From a checkpoint of a small transformer trained on Wikipedia.
Size: 12 layers, 6 heads of 32, MLP 960 tanh GELU, 6.72M parameters.
Architecture: LayerNorm before each block, biases, tied embeddings, normalized queries and keys.
Each number is 128 + 32 x the weight over the matrix's rms, rounded and kept within 0 to 255. Layers, rows and columns count from 0.

# layer 8 MLP down (transposed), 960x192, rms 0.123, rows 825-828, columns 0-191
[[156 130 119 138 143 125 164  83  75 123 105 160 111 119 149  92 130 115 148 142 142 125 179 120  90 123 130  75 159  95 105 195 152  80 132 144 125 139 108 109 150 105 128 169 146 113 147 136 149  91  93 154 129 177 140 149 113 126 143 125 122 130 143 126 127 118  85 139 100 109 174 120 102 115 109 157  89 130 174 126 115 120 141 133  79  88 164 148 118 172 161 101 125 109  94  92  87 140 141 126 186 111  97 109 139  92 137  75 131 107 136  95 135 106 136 131 127 134 175 162 155 149 127  99  97 152 134  91 109 106 151 118 121 123 109 144 114 166  96  95 171 131 146 137 109 193 111 142 173 156 129 134 162 150  98 108 159 104 132 119 105  89 113 184 109 116 121 140 207  98 124 152 131 149 134 128 108 125 109 178 115 148  97  99 150 141 128 133 187 122 123 136]
 [ 32 125 149 125 121 153 185 116 126 131 100 182 104 146 105  40 132 161 138 132 104 133 116  85  71 129 109 152 163 178 151 101 146  79 113 114 169 102 182 106 134 146 150 118 141 133 105 146 148 109 138 144  76  96 114 106 155 157 174 126  85 133 145 130  76 154 131  86  68 117 134 121 100 116 114 149 166 191 159 103 129 126  97 147 132 149 108 101 164 135 131  97 135 139 175 171 175 165 138 167 111 135 123 131 164 140 105 144 102 104 110 132 126 160 189 191 101 180  81  79 131  75 112 116 173 138  97 160  61  87 112 178 106  97 107 195 104 136 143 108 141 100 127  83 222  99 108 120 124 118 117 202 143 156 142 151  84 131 169  99  76 105 131 146 142 136  94 126 111 134  83 116  61 108 118 151 154 103 120 106 155 105 131 204 135 173 150 129 148 120 169 124]
 [126 173 102 123  98  81 193 169 145 128 176 181 117  72 180  75 108  97 100 115 107 148 126 163 194 169 176 154  97  71 187 142 173  99 173 130 148  98 142 122 141 148 136 131  73  81 110 126  15 105 129 179  33 117 137 162 112 139  76 169 214 186  83 112 159 119 112 139 146 202  70  99 128 119 136  91  52 109 122  70  78 115 166 111  94 117 105 102  97 168 109  69 133 139 150 131  52 173 172 115 163 165 127 102 102 168 148 158  89 116 173 129 116 137 138 116  82 153 103 186 176 175 101 109 120 137 127 132 121  89 199 144 118 163 128 102  17 132 137  98 139 210 145 137 140 140 131 132 136 140  69 147  54 172  90 126 138  79 159 201 135 122 162  93 127 179  62 155 133 131 123 110 101 111  76 145 104 103 173 118 173 130 133  88  98 138 115 138 111 151 189 160]
 [128 102 109 103  71 107 148  98  58 134 103 176 124  99 128 120 107  77 185 138 129 113  92 109 127  89 167 164 163 188 101 110 142 167 127 139  96 120 143 148 105 135 124  96 111 186 202 117 122 153 103  94 111 130 164 106 140  76 111 117 128 121 125 127 155 147  86 109 125 141 191  90 117 143 161 145 124 119 154 159 138 128 156 120 141 122  98 115 133  71 153 157 113 146 115 157 157 145 168 196 131 142 174 146 123 138 104 116 144 157 139 115 159 168  67 172 129  92  96 119 113 131  98  81 193 129 133 103 101 153 129 122 129 144 136 161 157 130 125 113 124 135 137 158  86 138 197 140 136 119 146 127 114 110 126 151 135 136  75 112 104 123 158  65 156  92  93 124  78 123 140  98 110 142 147 139 117 139 118 105 125 120 157 148 116  99 132 117 150 165 158 146]]
# layer 8 MLP up, 960x192, rms 0.161, rows 826-829, columns 0-191
[[ 49 112  54 130 109 159 142 186 115 105 156 138 105 137 147 144 160 164 100 147 114  42 123  75 111 159 132 174 123 177  99  93  52 135  67 161 147 112 131 128 127  82  99 170 174 155 124 134 177 124 118 132 125  96 133 128 178 136 139 169  57 130 148 166 111 117  99 150 129  52 119 120 119 142 168 166 123 153 151 169 140 157 148 111 150 191  89 113 175 117 124 167  95  64 188  87 111 153 104 125 163 138 120 117 137 146 149 125 113 104 113  93  89 141 136 111  70 145 108  89 137 137 126 104 148  34 118 110 103 144 179 105 132 170 182 138 160 145  94 174 158 153 144 170 145 117 155 145  66 151 133 127  84 121  51 139 130 178  76 102 129 152  55 151 122 122 130  92 145  93  94  90 117  84 105 122  88 118 137 134 102 181 110 182  89 199 108 122 126 143 169 142]
 [126  95 122  77 121 158 130 186 137 149 172  97 121  99  89 109 106 153 122 137 120  97 126 129 105 120 116 186 130 163 142  52 161 130 165 111 193 172 113 107 171 103 143 128 255 109 106 153 133 181 198 101 124 126 204  57 173 106 164 163 123 156 192 179 110 106 101  97 190  87  99 117 127  31 129  93 154 111 132 167 117 159 119 121 114 127 111 118 148 134 114 244  77 106 139 172 108 134 119 115 113 117 103 147 155 120  32 105 137 112 124 103 102 139  97 137 150 117 140 106 142 108 117  97 135 157 139 156 114 135 175 152 112 171 135 202 101  98 140 159 106 122 130 104  87 152 152 101 116 167 153 135  95 174 159 154 113 148  92 149  77 135 122 158 146  59 139 132  64 158 168 132 116 143 109  98 128 165 150  88  72  88 168 104 119 181 143  89 187  25 123 131]
 [119  86 180 101 139  95 141 175 208 123 124 124  91 142 120 144 129 205 121 115  85 100 143 101  68 149 166 138  79 112 133 166 166 134 141 100 112  92 164 169 126 133 144 113 195 128 153 114 100  99 115 152 133 132 123 131 153 180 159  93 160 145 134 114 169 106 135 107 196 117 167  72 166  94 131  87 109 129 137 117 127 112 184 118 103  92  84  85  93 163  87 176 137 107 140 155  99  58 161 106 120 140 144 101 179 131 137 155 150 113 130 145  64 100 173 126 114  79 127 130  85 145 119 181 156 112 113 123 158  96 151  96 157 147 104 105 178 154 106 142 109 139 143 167 144  36  71 104 149 124  95 113 109 177 119 115 112 164 136 111  97 117 136 123 106 116 119 145 132 102 166  98 203 128 102 123 149 121 145 124 140 120 117 169 117 152 156 149  89 101 124 135]
 [116 167  69  94 208 131 181 168 147  45 108 111 145  96 106 133 139 108 101 161 111 115  82 115  96 114 155 192 103 147  97 152  94 107 126 108 133 135 103  98 168 153 124  44 166 136  99 133  60 130 184 118 142 115 129 163  75 154  92 130 127  97 128 102 100 146  64 140 127  82 146 128 160 120 132 157 116  42 109 173 117 132 151 103  84 125 171 107 182 120  96 132 197  48  96 119 167 202 161 159 120 109 110 147 116 148 201 214 160 119 164 139 190  80 129 132  78  59 140 128  76 103 135 131 127 111 130 103 128 189 102  52 132 168 184  93 158  99 145 148 145 170 104 188 127  95 133 125 143 136 102 126  77 150 172 125 134 134 129 137 181 170 133 153 168 124  46 166  94 122 137  69 111 208 101  46 167 134 106 149  96 115 192 125 109 179 110 113 124 146 123 148]]